Weights of a small GPT-style language model, trained from scratch on English Wikipedia: tied embeddings, a variant of SOAP for these matrices.
Each number is 50 + 10 x the weight over its row's rms, rounded and kept within 0 to 99. Layers, rows and columns count from 0. The size before them is the row's rms in percent of the matrix's.

# layer 11 MLP up, 768x192, rms 0.118, rows 615-669, columns 0-63
100:44 52 62 63 56 43 60 51 63 57 41 75 47 45 41 66 54 57 49 45 72 35 46 37 37 58 46 66 65 54 33 73 45 59 54 55 38 44 46 41 51 54 49 40 46 41 45 46 49 65 50 47 49 56 53 57 58 43 38 48 35 58 55 61
107:50 48 62 57 44 54 39 72 51 42 44 58 58 79 62 51 58 49 63 48 45 51 41 63 56 46 55 63 42 78 54 62 62 56 39 50 60 42 60 65 60 56 45 58 54 34 47 51 42 53 60 52 32 54 61 38 46 58 41 40 51 45 36 52
104:53 64 56 33 32 58 47 43 66 39 54 56 57 49 49 55 40 48 47 48 60 44 37 36 47 40 60 52 60 66 57 65 46 57 69 35 52 22 48 55 66 55 29 51 36 62 51 43 57 55 61 48 51 43 53 49 35 48 52 45 59 36 37 41
096:63 72 49 60 30 58 48 48 65 47 42 55 41 50 65 42 47 57 37 53 67 45 48 49 55 54 43 46 56 49 61 60 27 43 42 41 45 53 42 42 40 64 49 45 46 53 42 51 30 56 57 39 40 64 46 50 45 59 44 20 49 64 38 68
094:47 49 73 70 39 52 42 48 50 41 42 27 54 50 49 41 44 55 43 32 63 39 51 43 44 49 35 45 49 49 37 52 37 50 48 53 45 53 35 54 50 47 62 51 59 64 52 41 65 66 42 53 73 48 42 42 52 59 38 52 39 51 47 49
101:53 55 44 43 54 64 55 51 60 53 36 64 52 53 44 56 50 53 59 63 61 55 41 55 52 62 49 56 32 72 47 55 56 34 55 52 60 49 50 47 57 62 58 55 42 57 30 31 72 59 54 32 48 48 57 54 73 59 40 33 37 52 44 48
095:53 52 37 54 57 40 59 60 55 49 43 63 48 44 55 72 59 31 65 41 55 63 42 51 41 36 40 46 49 47 34 64 48 59 42 58 53 64 46 42 45 50 47 42 32 47 46 56 41 39 51 53 27 56 56 34 54 42 38 48 55 35 49 43
098:51 34 46 34 53 54 54 52 53 19 68 43 52 62 32 41 35 59 52 57 40 50 46 59 49 61 65 44 47 47 51 76 30 54 48 35 61 60 39 43 49 45 54 47 42 46 41 55 36 42 50 43 46 60 52 43 51 47 56 50 61 62 57 42
099:52 64 74 46 53 47 43 68 44 63 48 40 61 53 51 38 46 76 52 66 40 40 43 49 56 48 39 37 70 44 44 43 64 62 48 41 53 60 43 42 55 52 44 53 56 35 59 49 45 37 57 63 41 46 46 55 69 49 42 49 50 59 40 38
106:46 62 34 38 66 64 38 43 55 20 59 40 44 57 42 40 43 40 49 40 39 51 57 46 61 54 61 61 58 46 50 48 41 48 47 59 41 56 64 63 51 43 63 42 61 37 57 42 65 47 43 56 53 52 51 44 51 48 44 34 56 48 28 58
102:45 55 69 60 40 65 51 71 42 33 48 52 49 51 66 51 35 42 56 61 54 46 57 57 54 64 50 57 44 71 64 44 55 47 40 44 59 55 31 45 45 59 49 59 57 51 47 63 47 45 46 46 57 37 35 62 36 46 46 56 54 33 45 42
099:50 41 43 42 38 63 42 38 58 49 48 58 40 57 56 65 24 41 39 45 47 37 49 70 71 46 61 51 43 38 55 50 45 47 45 45 56 54 51 50 52 36 46 56 53 40 70 40 62 37 36 39 49 59 65 52 34 57 39 43 60 63 63 36
105:55 35 34 37 40 35 62 66 67 52 76 66 55 39 42 33 44 56 59 41 43 59 55 60 40 77 54 36 64 48 74 51 54 60 51 63 60 53 43 50 35 66 38 60 47 53 51 58 55 55 53 57 52 45 57 39 42 48 51 48 52 42 66 55
098:63 57 49 53 46 37 56 54 51 62 45 44 54 57 71 55 58 59 59 54 41 72 50 37 31 63 60 51 54 54 39 51 35 73 62 50 48 55 50 44 36 46 41 57 49 53 55 57 48 44 39 57 65 54 45 45 78 38 53 49 58 49 51 54
096:56 44 58 59 50 62 53 23 54 53 52 43 60 49 58 45 59 45 61 53 45 21 60 51 55 47 54 53 52 54 44 35 62 59 48 56 61 39 42 57 45 44 42 41 44 41 63 38 45 57 55 49 45 44 55 40 44 42 51 42 55 52 62 55
101:60 42 43 66 56 54 31 47 59 43 50 28 41 65 60 47 46 58 57 52 55 36 41 39 33 55 47 43 54 47 30 62 51 54 46 61 62 54 51 44 36 54 49 56 50 58 47 40 37 53 54 51 47 42 58 70 64 26 55 50 56 61 47 48
105:60 64 40 60 52 67 40 42 45 55 41 49 57 50 50 43 43 44 39 45 56 57 27 57 51 63 48 52 58 54 46 32 46 50 40 55 56 63 69 48 46 51 57 65 49 63 66 59 49 47 65 54 52 52 49 51 61 34 44 29 53 35 72 38
102:32 48 49 59 48 58 54 43 39 25 57 61 55 34 66 55 64 27 60 46 60 45 55 73 72 62 40 59 51 79 65 51 59 42 41 54 46 43 58 59 43 51 54 43 38 54 48 45 50 53 37 36 54 35 53 51 41 55 49 54 28 33 36 53
098:37 63 47 32 49 47 43 49 33 58 47 55 36 61 45 58 40 63 64 36 49 50 49 56 61 44 39 65 45 60 51 64 34 63 42 56 22 47 45 59 69 39 59 39 50 36 42 52 65 54 25 53 49 57 54 59 60 49 56 64 44 38 43 51
102:55 47 45 48 61 42 57 61 39 52 44 55 55 76 52 40 53 51 53 49 42 57 46 54 46 64 45 41 43 37 64 53 39 44 37 34 68 42 39 35 46 54 36 49 45 74 34 49 53 56 64 47 43 67 56 45 42 37 47 57 56 55 71 56
103:39 42 68 43 50 62 30 46 53 52 47 54 38 60 44 53 65 49 42 31 62 41 46 72 38 33 65 32 39 59 60 52 59 51 48 53 40 50 55 59 60 43 52 36 34 66 36 32 59 59 53 47 56 59 44 49 37 41 42 40 45 24 50 65
097:38 55 52 44 56 59 48 44 30 49 43 51 56 55 48 44 34 51 43 53 27 31 34 56 54 56 45 36 40 56 62 63 51 64 47 55 47 48 56 36 47 42 40 51 57 41 63 54 57 56 42 60 40 56 65 60 49 61 48 39 51 52 44 56
099:52 47 46 59 60 29 65 52 58 67 50 48 63 36 44 57 60 48 44 41 53 53 41 45 47 58 70 45 46 30 54 28 52 45 61 57 36 34 52 39 52 51 50 34 53 56 39 60 51 60 70 49 47 50 43 60 48 38 43 42 52 46 35 39
104:58 42 49 51 54 55 60 62 47 54 58 48 66 40 51 51 50 53 71 63 42 45 60 40 32 46 47 46 54 46 45 56 55 33 61 65 53 63 36 61 53 59 67 54 53 62 53 43 49 46 52 41 36 44 25 56 49 41 44 44 40 47 44 48
104:42 63 43 39 54 57 61 40 79 51 37 61 39 39 66 48 67 59 61 53 48 56 52 42 64 57 49 49 67 55 41 60 49 50 39 51 39 40 52 53 33 65 46 53 45 54 43 61 60 58 67 57 60 44 38 64 48 51 56 36 76 58 46 40
104:50 35 46 47 40 43 42 49 61 29 63 60 69 41 47 52 57 51 59 52 51 37 29 45 38 53 44 39 53 41 58 47 59 52 55 48 53 52 39 59 50 55 35 48 56 31 54 56 50 53 56 47 43 63 48 59 63 33 49 61 29 57 51 49
101:52 58 49 63 58 46 44 48 35 53 45 51 44 54 69 41 39 45 67 42 56 52 47 52 40 72 48 56 45 53 46 48 47 53 69 39 51 46 49 40 34 53 50 39 41 49 31 64 57 56 70 52 56 66 53 52 29 46 43 46 58 65 72 58
103:49 68 43 66 50 33 40 42 48 60 54 50 42 40 47 59 49 63 63 35 58 44 60 54 48 77 59 44 61 47 54 61 50 42 37 56 31 51 30 28 29 44 42 41 45 52 50 29 52 59 63 48 75 54 57 51 40 41 49 49 63 38 67 56
094:60 59 44 51 58 38 38 61 57 43 37 44 50 51 49 29 28 57 56 56 40 49 28 47 40 41 56 51 53 40 55 49 43 43 49 47 57 43 44 46 55 49 48 66 56 36 52 53 50 39 57 50 67 58 39 45 60 38 59 39 53 52 45 52
099:28 51 53 47 54 61 56 37 48 35 46 52 63 59 39 35 38 53 53 58 46 56 36 52 34 59 46 51 47 46 56 39 39 38 35 59 49 52 50 46 39 34 51 42 61 65 47 43 45 50 53 44 62 53 50 33 43 55 44 51 52 41 44 43
097:59 52 58 63 48 44 55 64 61 64 38 55 50 40 56 39 52 48 63 43 52 54 35 48 48 46 76 38 49 53 56 52 52 66 49 46 41 43 59 57 40 57 49 47 35 60 65 33 58 66 47 67 53 44 41 47 70 45 47 58 31 54 45 35
109:64 47 46 53 41 54 26 65 68 38 51 45 54 47 57 53 42 53 56 33 49 47 37 45 50 33 57 44 50 46 62 47 56 47 37 70 56 40 53 61 57 55 50 44 53 62 54 33 61 51 45 54 41 52 67 32 52 43 60 43 53 54 33 73
101:57 36 54 60 40 39 54 37 48 61 46 57 47 42 61 38 57 66 60 57 57 37 71 56 39 52 45 64 59 44 50 48 38 38 77 49 57 62 46 48 61 64 43 47 40 31 49 38 58 60 46 45 47 36 51 48 31 51 51 43 66 42 52 52
101:47 52 65 33 44 66 40 55 39 36 42 49 58 53 29 45 62 47 37 75 62 44 56 53 53 52 38 49 47 56 51 65 42 53 47 51 49 58 52 47 49 46 48 47 58 57 53 52 64 32 57 46 53 41 50 50 50 68 58 40 55 57 54 65
105:55 53 40 49 60 59 47 76 51 47 43 52 50 54 48 75 54 49 50 49 60 58 44 41 46 61 54 47 48 70 50 57 43 63 37 46 56 62 51 59 48 49 75 59 42 47 38 43 63 52 55 70 36 44 57 61 55 34 49 84 52 40 45 62
089:55 46 32 34 61 31 41 57 47 54 62 45 61 38 56 47 48 55 24 56 55 26 43 46 34 59 55 33 59 35 39 53 35 38 52 36 48 69 47 62 53 44 62 49 51 47 63 66 57 66 51 70 62 43 23 43 43 57 48 50 47 57 71 46
103:41 42 49 45 56 54 25 28 48 35 49 53 41 36 50 61 52 43 59 40 35 51 53 61 55 58 50 52 74 44 54 48 68 38 45 59 54 29 56 47 42 49 54 55 53 35 40 32 56 57 51 51 49 41 50 40 35 55 41 41 46 48 61 53
101:43 49 75 39 60 64 59 40 73 38 39 51 57 60 52 44 53 37 47 48 58 40 36 54 46 50 28 60 38 47 64 62 33 57 47 53 51 50 49 63 33 56 40 36 46 55 53 47 46 40 62 38 47 50 50 41 49 65 56 47 39 53 61 58
103:44 52 42 33 45 49 48 60 43 76 52 52 57 41 57 53 52 63 39 45 54 62 54 70 62 50 32 39 45 54 50 58 53 55 42 40 48 79 51 54 50 43 54 47 45 50 72 66 39 64 66 56 55 47 53 53 47 52 47 43 49 58 43 34
097:44 41 54 50 39 36 58 73 72 65 64 47 56 58 55 55 61 71 39 47 42 33 54 50 70 57 39 58 47 28 52 62 37 49 48 27 49 44 59 50 68 49 53 48 73 37 40 50 51 58 54 47 55 53 41 51 55 41 45 56 56 54 55 50
107:33 43 33 52 36 44 55 56 68 49 66 41 33 46 46 48 57 49 66 48 52 54 76 51 47 47 44 46 58 63 54 43 39 54 43 53 64 52 70 66 59 39 60 37 45 58 58 71 52 30 52 50 46 71 56 53 52 68 38 47 51 60 56 54
096:55 39 47 51 50 45 46 55 68 52 67 44 46 47 54 33 46 45 62 44 48 33 47 57 40 37 31 46 53 62 81 48 55 55 61 43 47 50 49 38 42 45 42 39 68 45 42 48 55 33 56 70 58 68 57 46 63 39 48 30 43 41 51 53
094:51 43 53 49 60 48 56 61 34 44 46 68 59 44 43 53 58 57 44 43 34 46 49 53 32 53 53 50 37 52 56 54 37 64 48 64 63 41 55 62 38 58 58 36 52 64 50 83 51 56 47 63 33 34 59 50 43 32 52 39 37 59 62 43
103:44 55 58 49 51 51 54 54 71 46 47 47 63 45 59 38 46 55 61 53 43 32 36 53 56 39 60 66 56 56 61 55 40 52 41 37 60 54 45 42 57 56 59 48 42 34 49 64 52 57 47 51 37 55 43 48 56 72 47 32 36 46 52 43
100:53 51 52 59 66 58 47 55 47 52 40 55 57 37 75 61 57 48 49 40 51 50 48 47 51 34 32 59 38 40 24 44 41 55 56 37 53 51 65 46 34 49 70 49 45 77 62 46 49 62 39 54 42 46 52 45 38 39 45 42 40 26 60 47
096:43 55 50 60 61 44 44 50 46 64 53 57 44 50 57 33 59 63 46 44 43 47 48 57 68 57 51 66 58 56 63 41 59 57 36 55 45 40 58 53 70 64 56 57 49 43 49 48 42 56 52 65 54 47 47 56 37 50 54 40 53 46 56 51
097:50 44 45 48 39 65 55 44 56 50 31 54 59 41 42 46 66 70 53 45 58 37 52 44 55 38 46 56 55 66 59 41 49 27 62 54 38 59 47 51 36 55 52 32 42 59 51 40 70 55 56 54 49 53 44 45 59 39 58 58 33 42 56 69
101:54 45 68 56 57 44 45 45 68 57 41 65 41 62 36 51 50 72 42 49 30 50 43 70 48 59 40 48 50 45 70 59 49 46 57 66 46 43 53 48 54 58 54 55 63 47 36 52 60 58 44 47 36 56 48 64 78 60 50 37 57 31 50 46
107:55 68 42 38 52 35 50 51 54 43 38 63 37 47 53 40 49 45 60 31 49 53 51 60 72 38 52 44 40 45 33 58 35 52 41 51 33 64 67 50 48 58 51 55 52 59 28 29 54 49 63 41 51 51 62 58 47 50 47 57 65 58 56 40
104:53 69 67 57 54 55 57 57 56 55 51 64 56 47 40 57 47 26 55 58 41 38 55 58 58 32 24 41 64 48 54 47 44 67 40 54 51 41 47 53 59 55 43 54 61 50 51 39 56 50 77 44 50 54 63 66 57 51 68 49 53 59 47 68
097:50 47 26 41 37 62 47 55 49 60 57 45 36 54 55 46 49 69 43 55 60 47 70 44 52 57 41 38 47 32 64 64 47 53 55 69 55 53 62 32 56 41 58 57 57 63 40 69 52 33 53 52 59 50 36 51 46 44 59 36 58 50 44 64
106:37 59 62 60 45 37 57 62 45 53 30 53 32 47 51 55 41 50 42 35 48 41 50 63 39 46 65 53 46 51 48 32 36 43 52 52 43 51 54 36 67 47 43 48 56 64 35 28 52 46 60 55 47 43 58 55 55 52 50 60 52 41 59 41
098:46 49 63 57 42 37 56 46 61 61 42 51 48 42 45 67 46 52 52 67 43 60 51 67 55 25 47 50 57 55 37 59 60 56 55 58 37 41 55 65 43 37 58 43 60 44 31 72 64 41 58 46 43 57 59 62 72 65 53 58 50 44 58 52
101:53 42 45 61 45 48 47 41 58 42 37 59 58 58 58 50 66 30 67 46 61 36 47 47 43 56 49 57 45 46 54 53 62 48 43 55 36 43 62 60 52 32 37 44 54 51 62 53 66 36 38 41 75 40 46 45 35 43 53 47 53 49 49 42
101:37 50 28 49 61 34 45 66 57 67 57 41 44 48 60 34 58 50 55 49 47 61 44 73 58 53 57 53 42 43 59 42 41 38 63 54 58 48 55 47 65 61 39 50 41 57 36 50 48 64 43 53 40 52 52 39 48 40 54 46 54 45 47 31
# layer 11 MLP down (transposed), 768x192, rms 0.135, rows 615-668, columns 0-63
099:46 49 60 49 40 50 48 37 37 58 57 48 40 47 52 39 44 42 51 44 37 40 42 40 52 35 32 39 44 47 69 52 47 48 50 39 65 44 67 50 44 61 50 37 52 25 58 31 38 49 52 54 50 30 68 28 68 45 32 36 47 59 48 55
105:40 51 48 58 50 44 70 56 45 33 49 48 46 57 40 35 55 51 57 32 66 32 53 52 68 37 61 38 39 61 54 41 50 58 38 47 51 44 62 55 54 58 47 42 46 59 34 65 57 52 63 65 60 60 54 53 47 33 50 54 56 35 47 44
096:52 40 44 46 29 48 55 51 64 71 49 58 42 36 32 55 54 54 53 45 47 63 60 40 56 56 44 53 40 71 57 40 46 53 54 69 35 50 51 45 62 42 60 51 45 59 69 57 52 50 40 44 57 47 44 39 66 42 45 34 31 56 61 45
089:51 54 45 51 48 46 46 41 51 54 54 57 55 48 48 55 45 62 69 48 53 48 55 32 49 48 49 46 38 49 54 62 61 50 53 44 45 47 44 65 62 44 56 60 64 66 30 65 54 49 62 46 23 49 54 62 54 61 48 11 60 48 39 52
092:56 56 59 61 54 57 46 47 70 58 45 48 60 57 45 54 41 63 37 60 49 66 42 56 35 41 47 52 44 32 62 48 41 57 58 48 43 53 51 74 60 56 51 50 51 49 74 55 45 54 65 39 48 39 33 67 50 35 41 39 45 65 49 67
108:59 53 49 62 55 46 54 36 53 23 56 46 70 50 36 51 52 67 47 62 59 52 64 52 51 38 41 48 59 76 52 38 58 34 42 37 46 63 49 39 62 60 53 43 60 55 45 29 44 51 41 41 55 69 53 41 63 59 59 52 45 54 49 48
096:58 51 54 52 41 39 37 44 65 38 70 51 33 71 40 61 43 54 64 59 52 73 51 48 36 43 37 40 51 51 36 64 36 54 58 44 42 39 38 53 59 39 50 66 56 58 67 37 52 46 57 55 65 59 44 52 51 43 52 29 47 45 45 57
100:53 62 50 46 49 45 39 44 49 71 44 50 43 56 57 63 61 32 38 56 62 51 65 62 51 48 66 28 47 46 52 48 60 54 53 68 55 44 34 34 35 39 55 26 43 33 47 56 49 60 43 49 54 48 45 51 64 54 30 45 38 61 59 54
101:53 43 55 51 45 38 48 55 37 55 46 54 31 69 51 51 38 53 51 54 59 33 45 63 41 54 57 35 38 46 46 55 51 52 71 56 53 63 57 54 54 48 46 32 40 54 35 39 43 54 49 33 49 47 56 65 65 69 48 35 59 48 41 58
105:67 57 47 53 52 58 43 52 41 70 54 54 51 49 71 61 55 44 38 58 66 53 46 50 51 32 44 35 71 56 41 62 63 70 44 44 52 35 49 27 34 49 57 35 47 38 48 57 53 57 46 52 71 68 46 53 34 40 42 54 48 46 64 51
099:68 59 63 61 53 60 52 38 61 33 61 56 45 39 56 60 51 42 50 65 50 33 56 48 31 43 47 54 54 55 48 50 65 54 43 43 57 51 45 53 53 37 49 68 44 58 33 46 52 24 49 65 55 51 62 65 33 64 58 52 58 59 49 57
099:23 36 61 35 50 61 29 69 45 38 36 61 54 50 40 61 47 50 64 55 60 34 63 57 47 51 38 55 52 61 36 49 50 47 38 58 44 49 59 74 54 61 46 53 43 43 66 57 37 33 28 48 51 46 43 58 60 53 67 61 37 39 40 59
108:27 36 57 51 48 36 42 50 56 32 39 63 44 57 53 50 61 55 82 46 67 57 65 52 48 52 51 40 53 44 59 41 38 65 47 52 52 58 60 45 48 29 43 52 39 71 44 39 69 46 37 46 57 55 47 60 66 41 53 48 52 54 39 38
101:40 42 51 55 42 40 44 53 49 55 55 61 56 38 50 32 55 60 51 48 48 65 68 36 55 45 65 36 45 48 66 55 58 50 39 39 48 49 50 41 39 76 63 49 40 42 63 46 51 38 57 46 40 50 53 48 33 67 44 58 46 48 48 45
100:55 58 56 42 63 41 41 44 49 49 65 56 41 28 46 39 53 63 56 52 39 43 54 40 54 64 58 35 53 45 53 43 56 61 40 55 56 38 75 56 60 42 36 42 55 31 48 48 71 49 52 42 62 63 40 38 64 43 51 70 61 54 56 68
098:49 46 55 32 54 59 75 46 53 42 61 60 67 50 61 59 57 51 52 37 56 47 36 31 50 40 47 43 54 57 58 51 46 51 42 62 49 72 40 49 46 34 58 42 54 40 25 64 39 51 55 54 59 46 53 56 57 40 27 64 49 47 64 45
110:58 71 59 58 41 48 50 53 53 55 45 57 46 57 55 56 76 31 60 54 54 47 47 66 53 61 44 76 50 35 45 47 29 50 33 66 55 41 63 54 55 49 33 73 53 41 43 59 37 48 35 50 39 27 48 44 52 53 45 47 50 42 45 36
103:57 55 47 55 38 55 47 59 40 33 42 32 69 51 41 54 57 39 52 57 41 44 43 46 60 48 52 60 40 39 73 65 47 44 42 59 66 58 37 57 59 51 44 66 48 61 66 47 62 54 50 50 46 53 55 43 53 59 35 48 60 59 60 55
095:62 35 39 67 51 51 47 41 66 37 55 53 67 46 53 68 50 37 35 51 72 57 44 54 50 55 42 31 52 45 57 42 66 48 49 24 59 65 44 35 38 45 31 71 53 62 30 52 46 46 61 68 43 40 53 35 40 51 53 40 48 62 54 48
102:53 57 54 35 30 46 28 46 65 59 47 41 68 70 45 36 66 48 54 50 80 60 48 23 48 43 37 58 54 35 41 45 52 50 41 45 54 51 44 69 53 52 35 30 38 48 41 49 50 57 36 49 47 29 54 56 56 52 36 47 46 61 59 44
098:46 57 36 47 69 49 52 47 39 63 35 35 38 49 56 54 47 37 38 53 52 37 63 49 35 62 37 50 36 73 50 52 47 41 25 52 38 62 51 60 46 43 53 43 55 65 55 44 47 56 48 48 55 58 32 50 28 58 32 44 49 50 53 48
092:56 51 59 61 59 47 50 38 59 51 51 38 51 50 57 46 47 46 57 66 70 49 49 58 68 50 51 50 51 60 65 46 53 44 40 43 50 52 54 58 56 43 60 39 33 63 36 46 47 47 44 54 49 40 56 59 39 43 36 45 66 54 41 33
102:27 36 56 44 43 71 40 30 51 56 48 43 58 50 43 29 42 54 61 52 56 50 49 59 53 55 33 69 70 48 54 58 60 55 46 54 61 67 53 53 58 58 47 54 44 46 55 46 55 53 46 59 47 56 52 53 42 37 37 75 58 70 47 59
105:57 60 62 72 46 56 47 63 49 53 50 30 60 19 39 68 31 36 49 52 62 47 48 51 42 38 58 36 50 38 55 50 60 39 41 64 53 36 55 65 50 44 46 64 51 50 63 42 61 49 34 46 60 48 59 58 35 54 66 72 56 67 61 51
097:42 40 43 47 52 49 39 56 38 44 48 43 42 34 49 44 31 58 40 39 59 55 59 37 44 57 49 50 35 57 57 39 48 50 31 45 32 50 41 43 51 37 56 44 46 52 56 50 63 66 43 54 52 49 55 61 45 34 54 44 45 39 54 35
105:37 50 63 44 43 60 52 50 47 65 63 71 63 35 53 56 62 45 61 48 59 52 60 52 48 49 53 55 36 46 58 45 56 52 26 50 63 37 33 51 56 61 31 43 62 55 56 54 39 64 68 63 42 60 39 57 60 55 67 56 52 45 45 50
098:38 41 49 41 51 55 48 60 45 52 48 44 37 55 73 54 48 48 53 44 52 62 75 80 49 62 47 40 56 52 45 27 45 42 34 53 57 47 57 55 45 57 40 49 47 34 40 48 51 41 53 53 31 52 56 57 49 43 56 61 59 35 43 60
103:43 52 72 43 55 46 64 65 55 53 59 40 52 44 57 50 66 61 63 32 48 48 54 42 44 59 33 48 52 57 47 49 67 49 36 48 35 55 52 53 47 57 50 53 37 46 66 67 54 40 59 33 61 58 52 48 42 56 47 53 58 45 34 25
094:36 39 54 50 44 55 55 65 71 38 47 58 50 46 56 52 54 57 35 48 46 39 55 26 69 59 55 63 50 48 53 53 66 58 49 37 27 31 42 48 35 46 57 45 49 74 60 55 62 54 45 45 45 49 56 57 40 57 46 50 44 36 52 63
105:36 58 47 60 44 37 32 63 46 48 47 53 56 69 49 35 35 49 28 55 50 67 43 60 37 55 51 55 64 50 49 43 44 60 41 36 42 59 53 58 68 39 61 52 50 48 60 41 37 58 48 35 25 59 54 37 53 52 29 46 43 51 33 66
098:34 52 52 51 47 67 43 39 40 66 46 49 37 30 53 57 62 51 58 64 47 42 47 48 54 50 59 62 51 65 47 40 69 61 41 58 47 44 48 58 56 56 43 58 69 57 63 56 45 37 36 57 38 42 28 72 59 40 62 48 43 68 44 55
103:43 41 62 41 40 46 62 58 32 45 52 48 50 29 42 34 59 51 44 58 44 56 74 43 41 63 39 41 51 55 25 60 42 53 46 64 49 43 54 50 58 51 42 36 49 42 54 45 64 78 45 46 40 54 59 44 47 49 41 56 50 47 61 51
098:38 33 47 49 42 56 45 57 54 52 55 60 53 61 66 69 31 44 58 63 47 55 41 54 53 55 47 57 36 56 54 63 40 47 49 54 52 39 48 51 43 38 47 41 32 41 54 45 24 38 55 53 64 65 38 56 55 43 57 61 52 63 61 53
099:38 38 42 37 53 63 54 50 55 68 39 44 34 58 51 37 56 50 44 58 51 46 63 43 57 40 57 43 48 43 53 44 55 48 54 57 55 62 48 50 51 46 58 70 55 61 57 53 62 41 47 49 56 58 38 35 62 43 76 37 41 47 46 48
103:33 45 54 55 37 45 39 51 49 38 40 53 34 54 50 47 50 54 66 47 54 49 50 32 31 45 56 48 57 66 59 53 46 64 65 52 55 57 67 56 52 44 47 58 43 61 35 47 60 44 64 42 68 52 63 64 44 37 50 82 54 48 45 64
094:42 52 33 58 50 39 55 53 47 33 48 63 49 35 71 71 75 65 50 56 49 54 51 45 42 46 47 54 45 23 56 46 44 45 51 53 65 60 53 59 59 42 50 61 61 66 57 32 52 51 42 38 35 52 33 54 40 65 48 44 37 44 49 64
104:65 46 58 49 33 47 41 57 70 44 55 38 52 65 50 61 44 42 52 49 42 32 60 44 40 39 58 57 37 45 42 63 56 51 28 46 43 29 54 45 47 49 46 37 46 37 53 43 48 50 56 65 37 57 52 45 40 56 32 66 25 63 27 50
099:53 42 55 69 44 54 50 43 51 42 36 57 72 57 60 38 30 50 35 48 39 49 31 38 57 56 52 42 35 36 65 39 46 30 61 70 45 38 47 60 53 39 42 49 56 36 35 59 49 43 43 47 47 81 55 52 56 41 57 58 49 47 51 54
107:51 32 42 45 39 54 66 29 33 28 75 35 59 71 51 48 51 30 44 60 53 52 48 54 48 51 65 43 34 54 59 40 48 56 57 30 56 44 39 58 48 54 51 64 34 53 51 71 56 53 60 37 51 46 50 48 53 55 57 40 56 53 53 41
099:54 50 17 60 54 51 52 56 46 38 48 54 48 36 54 40 48 50 63 65 53 52 45 58 47 60 49 45 49 61 48 52 52 43 48 59 68 58 56 61 38 41 54 69 37 39 38 51 47 41 57 65 63 31 48 61 50 40 38 53 47 49 55 44
109:49 54 50 49 57 39 57 53 42 60 30 52 57 49 59 65 34 57 35 69 47 47 48 47 48 45 52 53 49 48 44 52 67 43 52 41 65 58 49 45 47 23 63 51 48 62 33 57 51 51 29 55 60 46 65 49 54 47 52 44 62 57 58 55
100:54 48 59 48 44 38 40 65 41 45 44 40 51 70 47 46 64 48 41 38 54 49 51 54 36 65 49 47 58 59 53 34 59 38 60 53 42 50 45 39 58 49 35 49 53 64 71 52 63 47 57 53 39 45 56 32 48 64 43 67 52 58 51 46
086:51 56 26 50 58 38 45 40 50 37 55 59 66 60 51 60 48 54 46 45 62 73 29 40 45 47 55 46 32 52 46 66 53 44 61 71 55 55 44 48 65 43 53 35 49 46 07 57 56 63 22 34 36 49 58 30 47 56 66 46 52 66 50 43
092:57 40 52 62 57 41 57 54 42 25 53 65 57 57 65 47 43 45 57 48 56 45 52 38 57 42 42 48 53 36 46 17 49 52 55 38 52 48 44 50 42 42 48 45 51 35 36 49 61 38 44 53 54 51 38 67 49 53 45 42 38 41 53 53
094:45 56 65 52 41 67 34 48 63 38 63 36 39 45 36 51 44 44 43 52 56 54 44 51 54 38 35 59 51 56 39 31 53 56 57 41 49 34 62 58 47 54 44 53 55 60 44 36 37 56 42 66 59 35 41 64 36 40 54 25 52 34 48 36
108:50 48 51 40 62 41 47 63 41 41 42 56 54 51 53 43 49 64 62 50 68 62 51 56 49 49 50 54 46 41 53 28 58 50 47 55 47 58 60 58 36 51 43 56 40 49 38 49 45 43 57 73 60 73 73 37 42 49 45 63 58 55 60 53
095:46 79 69 44 49 48 46 36 50 51 41 54 47 55 57 51 36 62 52 59 53 49 43 32 63 59 59 42 57 52 49 53 51 68 39 44 53 18 49 59 70 43 64 34 65 42 53 60 50 54 38 41 47 55 46 47 53 58 65 39 28 39 42 64
099:46 43 56 52 46 58 65 64 44 39 59 43 54 56 58 43 40 57 54 53 64 41 54 30 39 42 43 46 41 55 43 60 30 48 46 52 49 37 50 58 54 51 52 67 58 37 47 55 38 68 55 52 75 53 39 68 44 37 52 32 50 58 44 50
098:42 54 65 39 38 53 60 49 36 54 59 51 50 44 56 66 67 43 49 57 39 60 48 50 76 47 39 43 53 45 39 40 31 58 54 64 44 56 48 52 36 55 57 29 70 54 30 39 54 36 33 58 48 65 51 53 42 44 47 36 50 69 60 49
099:38 32 64 51 52 69 54 45 48 53 57 40 51 31 46 35 48 38 31 50 70 57 51 46 63 56 80 46 56 34 53 62 51 38 57 48 47 40 46 54 37 45 48 53 45 57 52 37 66 50 51 43 52 44 56 58 46 49 43 45 41 64 34 56
098:55 45 47 71 53 35 39 70 45 33 46 36 52 36 67 57 53 38 57 42 60 51 58 37 46 51 45 52 48 42 55 45 48 52 45 68 55 47 34 51 49 53 71 42 72 64 32 52 39 39 45 51 56 32 47 65 60 52 51 63 48 47 56 31
110:51 50 47 64 43 43 57 52 39 45 63 62 49 58 59 57 34 45 51 41 72 54 46 37 29 31 63 59 33 56 52 44 52 32 41 47 32 58 49 45 48 43 44 59 62 45 66 57 55 54 57 67 64 46 45 48 39 52 46 57 45 41 50 46
095:51 49 30 59 51 24 45 55 36 47 61 61 48 35 28 40 78 49 58 68 54 54 52 68 55 69 51 53 31 59 65 49 49 40 66 58 60 58 47 53 53 48 39 56 72 60 57 55 55 69 52 48 48 31 65 47 42 56 67 50 46 47 43 44
108:59 42 52 35 25 49 62 47 40 51 51 41 51 55 46 44 62 64 64 43 66 54 45 54 46 53 44 49 57 38 47 32 47 65 61 52 41 44 43 45 42 37 46 53 44 45 33 65 61 53 49 63 69 38 62 54 40 55 60 56 25 47 36 55